python train.py --num_hidden_layers=9 --norm="layernorm" --positions="alibi" --qk_norm=false --attn_scale=0.125 --parallel_block=false --lr_mult_up=1.32 --lr_head=0.00894 --warmup_steps=508 --schedule="wsd" --train_tokens=591500000 --dataset="wikipedia_en"
Each number is 500 + 25 x the weight over its row's rms, rounded and kept within 0 to 999. Layers, rows and columns count from 0. Numbers have three digits each. The size before them is the row's rms in percent of the matrix's.

# layer 2 attention value, 576x576, rms 0.0155, rows 230-255, columns 360-431
108:524553496504453494517476474489489506506512483523461501510527529505506512545531516524477500561520496487485479501523510502505514463505495519535492502522522496503471481499507488550493527484521447505470494499505485448506
107:506542518479527488489520541457472544532511476486504506536511508439570530507492519467515513514476457532478492485480483462480552529475492497517516516495470492520442486426525498518483505540474474510527529502460499495517
104:503511518483545503518479488463512508532482501495479498499486449491462479545514518499475513507515494475516500479554504476459524494515466479504475456500493523511529493437490509493500479539509463496477519512500464494499
101:525488466514473542483447503456498517518488467544521499471533493520489502503511485483541505491548530523484499500484529491493493490461542481486497465470507499512485507465515482453517471499502505498465541506511516494503
102:538490507521528514479502467480502498549495516481489513477498524506477459485481493482511509469461541481466513536509460517499498487527465506543501480512482538508512537487513492501474502493500491477506484542531508456524
101:473478518504469513503523490480518494494480553467497524518512484481498485500514491495505523477525520515525500529484489499519544500503510499461496511507535496502488514464538482462534522468496512491518559519472488493481
105:473468481515495532509489488502457464504512512491474498467585510530488511518484507477495451545475514474506508509479491505572541489515539466509507491523502473478490522477509456504482477458530472481516503510474496490491
106:511508501519503532532524550552506460493526492482485501483489480486469457500512512506487495486475509486517503495510483505503493451538523492457515491499492533449501484531518490468523500522513486486479510528482512498516
100:507495454436487502470503528466523463483485541517466436498521506482447487504538516487563517520498503476486541546515494509558549494494408555501524499491467488500492485480466545494505493509528479473519499554480522454508
107:479475537536525489517467464507520540501490513506531493494488554479512491506499499481490477539500536511490495502518479493526506469453536442472471461553578492496502499463496498527507521486499538498456504477504527519507
103:468509496472498539518497494499494506495482481511449471520528535452520500482476487465501457503493482480523464460526515484476481500509480475445537500507500496524488528549503491491505489483507495496519496525543505498486
102:526470491487525446419520521538486527472485497491454525506468507450479487526507478517494418561543523488536494529523498501502490552459483468518434518511476529501501538512507531522506467514500447471467497503506508511521
103:512489497449529476486553485530459528499551499528446504461494494483492489497481533536524529503486520521482492438501505500518518510514542512494528480485493510533489508499501487513485487508524502453500482511520523478478
103:497526470537516483549454495495570527508535488494494505508516505558570483499535495514486496487481485503487487529479473498509493510538506520509544445490525498469504501498463492500492518531502537531463511515468473512482
102:491509514561511487525517495531514513518504491489524528494511492533483500468473503485551464492490527502489492575518521482514521487512514512474525533497479507514535501485507493505515551452535462532479473495482491490502
104:521526520490539507551461524515510515510463490497526506516525490438485545446503480497490502491489473533499491535448467483519519535487452480485501485534487503519531516466496493491539469509504495493460501504526506517507
103:525497510491532505490501501550455510528524504485480513519456560544477515481509466471450483526506463493573506494464487502552488498481493474510477483543511496506525502463484551518535491469501492490491491492520569515511
107:447515496487550481490491527487479553479493510478505506469501510498518533489547487500498502447496487500495486458504518493484501509570520546504514461480483490493502518499455539498505530495487529460445497471493507485489
104:502496517484535520492496513488455479461491486507529502495488502502493518541467472477490522486488483512495514434476485451532501445480487516480493508503496532514496480548529529470479520506545492513509480525508473503501
102:510495504465510517506505536488504498518542496483499505501519486515452534502567458462478483494530480505507495452465503489508516493523499559490452504532544478508544522501505525494541495498451496451495509527498492485468
106:509467491514501478529523535536480477515469525501453521504497505531496507526594509545461509500508521510519454559510502496495506482523522483520538523481497500525525554502544506480506477507517529479516533504544504490504
106:472512499534419477452515520496476530458488477467563442449476521501498532494498521511573543544529489507436553466519567484523508520517508533505522472481529491503488472500509472457505526486514525505453513488494503504491
102:502506528493511522499544481511529512497530539473496444500465513519501496501497527476486514514482530486565489558526540480507490544565544497508482475539522490481514554507478538449493471503453452443450510484477479533522
104:511511515501498461467511473517495474472510555528534478449492480499469483508508498516529471466495496516489512494517478466507512482533496508500478498487490493503509489506500513473520527491481508472456485501504477515535
104:511500497483456503495508506467459541495483493549440511491470487526497528530511512525543516520491487473521483532494511479538489517466519488511465521489491504515498501468472532487491506479531492516503488527472447463513
105:505514535502539462503490471541519491513496503539491544468485538487554486498506478481540533469528510507496471472528456508454508522511505476473445494502500486522513496507503494515500505550511475527472499502478451493444
# layer 2 attention output (transposed), 576x576, rms 0.0159, rows 230-255, columns 360-431
116:570524440487479463519500490449559507505515527475519528486501511508524502499492499515493466507530549531518504530544506493538534499464484499534523477499532481565480484530494475517463544476477576485517516492510489485516
115:459495529519498495512559530493532514522526501515499508476524547541537499490507479513496437511487501523508496522539508450513472499506472535479534489522494490504516473555515462471481476524460520535515491488484466506502
111:516465506511474507509492528500512529487494489526489483490488522553519496513561511465468546498488501531505498464435529490513489438508513505515529507517532524469484520539496468492482501499543500522471506504536486501486
114:483510463509519521523499499463520466508468458470528546474505515488535568543476490507530516494562528467490477561513526502500475481514477548502457461499526540508496510499483516500478478487544505495462480498506481487514
109:517473484491512506512477513485457511466511459478460472512471504485442484496518463497514534474519494435489461545519511490538450497491513457456549473486477547477512495493492504506470470520518500465455492530512479535488
104:542489488482524490491528493519534515481440489497477496459481489431501484513494513515481537478488497515508490502504535510508534489534505511493535471510468489462474513514499516517495510495503535474454484531520482505483
115:482505481494531515489508489473466445472503500546530459467470443563516512496508512518462481503539514467443494512493507529558490483522531447490480517497519462536485502476488483481486497489547447540516465477492461479509
124:499523497483495527487492475518493487523489481430432476493513468466529508501532541502496542500482526542462502469464501543505506479479526535493497526528449448479466525502524488464514489496515503527486509486500544487508
114:519512406527535537503529509497520487483526506483476506487495477474486503528519520528529496497466470492514506472441520475519446508513498505476532489479467489503472449472500542445465520477543490500483503472516507493523
114:472478528499523516465484477495482514462543489517525489430517526480471477531494485539458501513565474513498518489499503529535522468494512512492489484507558532528487541488478497492455499460482490486497473480528482529506
108:485526459503450484482501493506504483521528483523510501500493459523532489500481504553507499487490483539527511464556531495473501484486551502468493534479472475498486482504458508458514492502507514510534504499472494533480
112:447543496450509461512534501507484473455465503474514505493508503489510530500562509521510495527486521468468442518494498459449505467510471507509486494487488547500465504531476478521549499486480483487453533514524482522519
112:498465495473506479488533495507466507488469511463458508487563535508499513497537501470468475480480499503477506486473524481503512523490511488572453521507476513505500475505517492485510494510490478502442484524534485523547
112:559474474502523532476490472466509516513447498489492503472486485537536481498520447488482526513497521492490489526495476455530532527510497499541520521529548480526442494483503506505479481481480537497471503529493466471495
103:492514517476447524462488484481461475474481506543484524471503499521477488575496463478503487500529485534493520499465487477488496511486498508495509506533499495542446533508501512500476473490523514488480491520456513458509
112:481548492478478495504473484510458454514469525490482496506510530505501540573485503535496512559511516523486516506479503498498477522500509482491523508471513511487517524528495495530477526508544483496474499477519531503504
111:524463553512522529561500530508500480514527527466504495544562555516482484460503493455476435500471514494497521500484510505472502512478543462515479491505512486528492494490533519530493499503485454528508549464514521485453
114:512489486498518488514493513489477507481580487506485503521533504522503494481513482497527510517515504480483481488438484490502527532466508500503485508472507524527514497471506488502494484489527496461471500513485530495540
117:522479490498536478454531525484483496443521462538494481497537470490488523487531500541474455483518449480497504515436426460494538522493546498505505548494491510542490475484513493494527528518509516507546490555530458518534
117:520481482492480477489483481506483475481511504467486519538499490484523481532501501453517426461521472501492528534457519476530507523505479510499534505511487499496506476491520508516474552467545487489501548480499517489460
109:489521482474493472501479487466487519512502519493511502519471514517477466485506538501470511454494486534512495495517465511515509519445519468546477511506466497476476532481458513500534496506512524494495527550470517498509
114:473492474476563482459496462500530500488502472556522511517451510475508448524515518504495508509486499507492480506501505512521500456529442510487504493463522515481533486533506495496491471506542500483546493504484463478535
110:479484479451485492525552529560501508492481497504495522494499493502496478501544512518483471528502483467508473458524518501465579509503553468474496473500492494494515548522512516516467515509496516463497497473508515503495
107:452547526513473464490534492538476444463483459525443502550473507480524497513511493507515480496472515515511532525480476454489515529474501503491454522495438487551512524490509510489498486535507526503483508522467505487570
113:493455458487498494490551503520501514504505515512526472503535482503510474495445494509544443472507524497519529496489518479473535558498500485518551486515508511540510538481484518517488546488481485508469515530523522541481
109:492482531524517493487444487465529579521514502523506481437514510547530513505477470514496527481468536545538542498487526472461547523492510504526520516516539491496476541528501464497442516502475536515492469479522533507476
# layer 2 attention query, 576x576, rms 0.0196, rows 256-274, columns 360-431
086:491485571484488499496518489494493474497512501466481469480473478489522489527481510543477527471502484515495521517533492470511514501559503521434459482471517483523508535510471519482458470477551480507539468488488518508483
086:465517496470452518505481445506536495544502500508437496467506488539499486495482532512532458483482492485517490487505533510499502519495516553499524516484486453478506492488457533521502489461486469526453520473492498493525
090:506498477475487513512474511474482510489530515523536467555532530480532483510484485472500521517473494510541505507507548514450537525508469508540450483511515480508493477521507537503501502531506475474514524451497474491496
090:478486462493492447504525475434448448503452439522486491472519509502451498499504498511530498536460451492476491498486528496459516474474506502505511515495497532557486515498502513503528538525489516532534482484523516481489
088:498494510450480483513480467480525514508507518544509495500490499540513508470466488545512473442488496513508569512492548528504535491487501554482512470516493512523509497508474547498548517513504547500501450502515489475520
089:486547444504459502535489475534482511514471491548498521467448487513595505489500468537540486491485516529522541509523483509474476520512505475525467549531481504514498490489499509506531500472501541435512489471495463504520
091:504530497561474462523528477490510499523495482477473520572493479543467537484496478533495467527516504479531512520533441498460485460520519493561482490519495494508519520507519466513507533473496524497496454497514502483529
085:496508476512488484512439489510490482550512507523515488508486526527494460529543523446530487499461493545495492511480486555472502515480483493487473458516492466514435505517534538454498510495472563502511511522511491492499
086:526505448499473529479524473505523518459514494513526490528530475477493455498466525466522538512490525496472526485471531526503523493493495500521523508534491527478490514526521505507511514535498496497541441504539486497507
093:499501511478550475510506485498468466469532498456518458521522489486477517477524515469507482526511525538480482505495503481524498471494500473515466501514516476480458482544509501488532483518508491463501546497509466495511
084:487482522493504460511524530488500536523493538456516539500523510494511507473493527486499486463508490469480495522453501475500474459496491523476527500466505483560508491511501513518509481538462500537500483518478471511501
094:549530507491448535494489508500478538552512509492459497538525538497491478458532537472487441513488483515522482479473509527533481504509454531502511509546474495508523450514506460482467498549453539504455501486495493517504
091:492523512510488488503516491479498474498460447483473480510509485505489523483493514499518521526535526532477532516528557536509463504462513506481510510512550453533492535442525508488559491519438497489470522472485447499488
089:467456517496544490476505465491534502522523489484487503486438488511506520470454450507458502483457510477527532492503521468474488526492516518481513498481498496504503493498505535495516497530553485535496512485485464530518
087:490512498501546483536536470472495459513486478529527538477477500527489501488489489522499510483475524463489528537495550505526499489542533464506491475519521491524485521498484503523555499490509512519507445476494477498533
090:491523479500473478501482485482470508501459504510490526496567484475499473507539509475463517493525523519478463499508506524451438448503469519518503472487523536484475430500506495487525519495452485519504498484496488519475
089:447464530493497541503407453472505502530528496556525522481460506480546467477454484501465516500515487479509500523506456539472495474490483542470509505495504461553475491478465520449511512503480500457490515516505504497555
090:485533475506523474534477506485462487537525495516512517485474469463564481522522464509504491478505527473493479500498505509499492445489505506490483524532501520510509545500493516522485494430499525518496499534543512474491
088:466504494487504485484472511483524524508517521486555510511482505508499518493475519505506507538508497504520533520495534488485508496475508507483502501448496488504486509505533518529523438496506534487498513508517527470506
# layer 2 attention key, 576x576, rms 0.0189, rows 256-274, columns 360-431
090:475506511459520506476464499505541475568490505466501468486549521494492421507493499541506526544483479495494479493540458466519527453503523520472494503476466481508521494496513504490483530479518475514529477550486490498509
090:511545483485514464460516499486516475487489475517526507502530510487458491517508508521500506495499534532522497493551531540463486514509515466489496533479541493552519471499421522541485494495478519502512500512523500476526
090:524488477555539491513447513447557516505507499482526486520549513495484472481515506460474517549487495469480433460467490511482518543454484531479513463520503482498504509505506498455551512494476493545517497507482465494458
093:471498478553477518540468447472525485500524506509519494540533503485497473503482502523519507489476505571496492496496520490468511518511530490522531463513485471444454471511514525456491516549488505500539519489506482494506
090:447486521521492517525507449514524507484494542504554476470525470466477481473490515516449521534482510575507506500524508517484461505521538479512518479472506510517478462506477570467506510549477541492517524488478478500501
089:483455489504445502488524469504504450515525464482452487492525515511486492478521500501510497524496549551516507479460464521475487492473482493583525475503491496482493471486475524532518508464505528517495494481474485514546
090:484480474477517513489499467509504431480461525499498493524504509525491564505514513474504529504529516522509603497482507498497504505520508475506482495470481513482496484517501529479470524507535488495494517473525490520485
092:510500493515454522520505486531517538467518530504504517504548504483461501539522504536485502520475523526498488504508495502557468499489470482502474473522533534448512546499515511493511529469507530496498505525498477497456
086:514502532480516491481517509542461482495509472526538513506525542522493499581559446518474473506476499469498459474447500442500492507533509511519459468532481558497487496508496492500500495429550487547494493470493479515503
091:508508532500523493504456514515533499542511518542503515477540498500510483510540543517508569540479486482523491500495501500512526505471453461505470485487514565468473497528474502487485477479501502486481525488458530532531
087:501527498517509502566526514553518513493473514470492509466504491508537497494517479507479500506533516474478500501506466442517537500493516503460532445492482493519506515505500488513542501496493514477509547486523490514501
100:484501534504489469524497509479519500458495523461523524500509513494498552500492494483509493510503541493525547514499515512509424534510504537486506552479523461518549514450507511533520502518407488476506516500503506489545
088:525484455533514507477497511493538503535513481462495482465519495485473530447490495515487471510487488499493493498524464478502496508478543494495523465451515460497503486506537513462510463502518521502548487477527509500513
089:506468513465475504475522494497516520576506494501486483520504497510500496499520530481494533453487539496515517503525495530481490462500518498506535492517462525486480475503475478531473501508481456555493486483527479469461
091:530515488504494520497488479500499511490479558484499487487518495468468468554499543519504532481483553503477541475553514499470500496493476511532516499450538553470486511521460493478445513539498513520498434508455465496483
094:501476461535500498513503536464463503501512505500520478487489482545519472524500477469509497538520499518455523499457487487482492467510482505509555479462509479493498477511521477488486515480480506501515496540491514505504
100:508472500443505484519523548503484480474485493477477498498535436480534507496479510488518493540541493476518491491501513456503476541482511485515527515541499527561538489494496499468522522517438518494495477501495497477498
090:480479524427537489518484503521501522470463501508491507494499490524452493471474553503498501476496513484516527504536523465453469539496464500490539480508520454524526501516511545484535495500451474536485452522486511493528
087:447513479483510503538449492504515510501487498510531496501530498473472502522484502545522469555478481515506522501482526483510491495491531479481505465508484469463509524501476501548517470458499474538488544501544442519526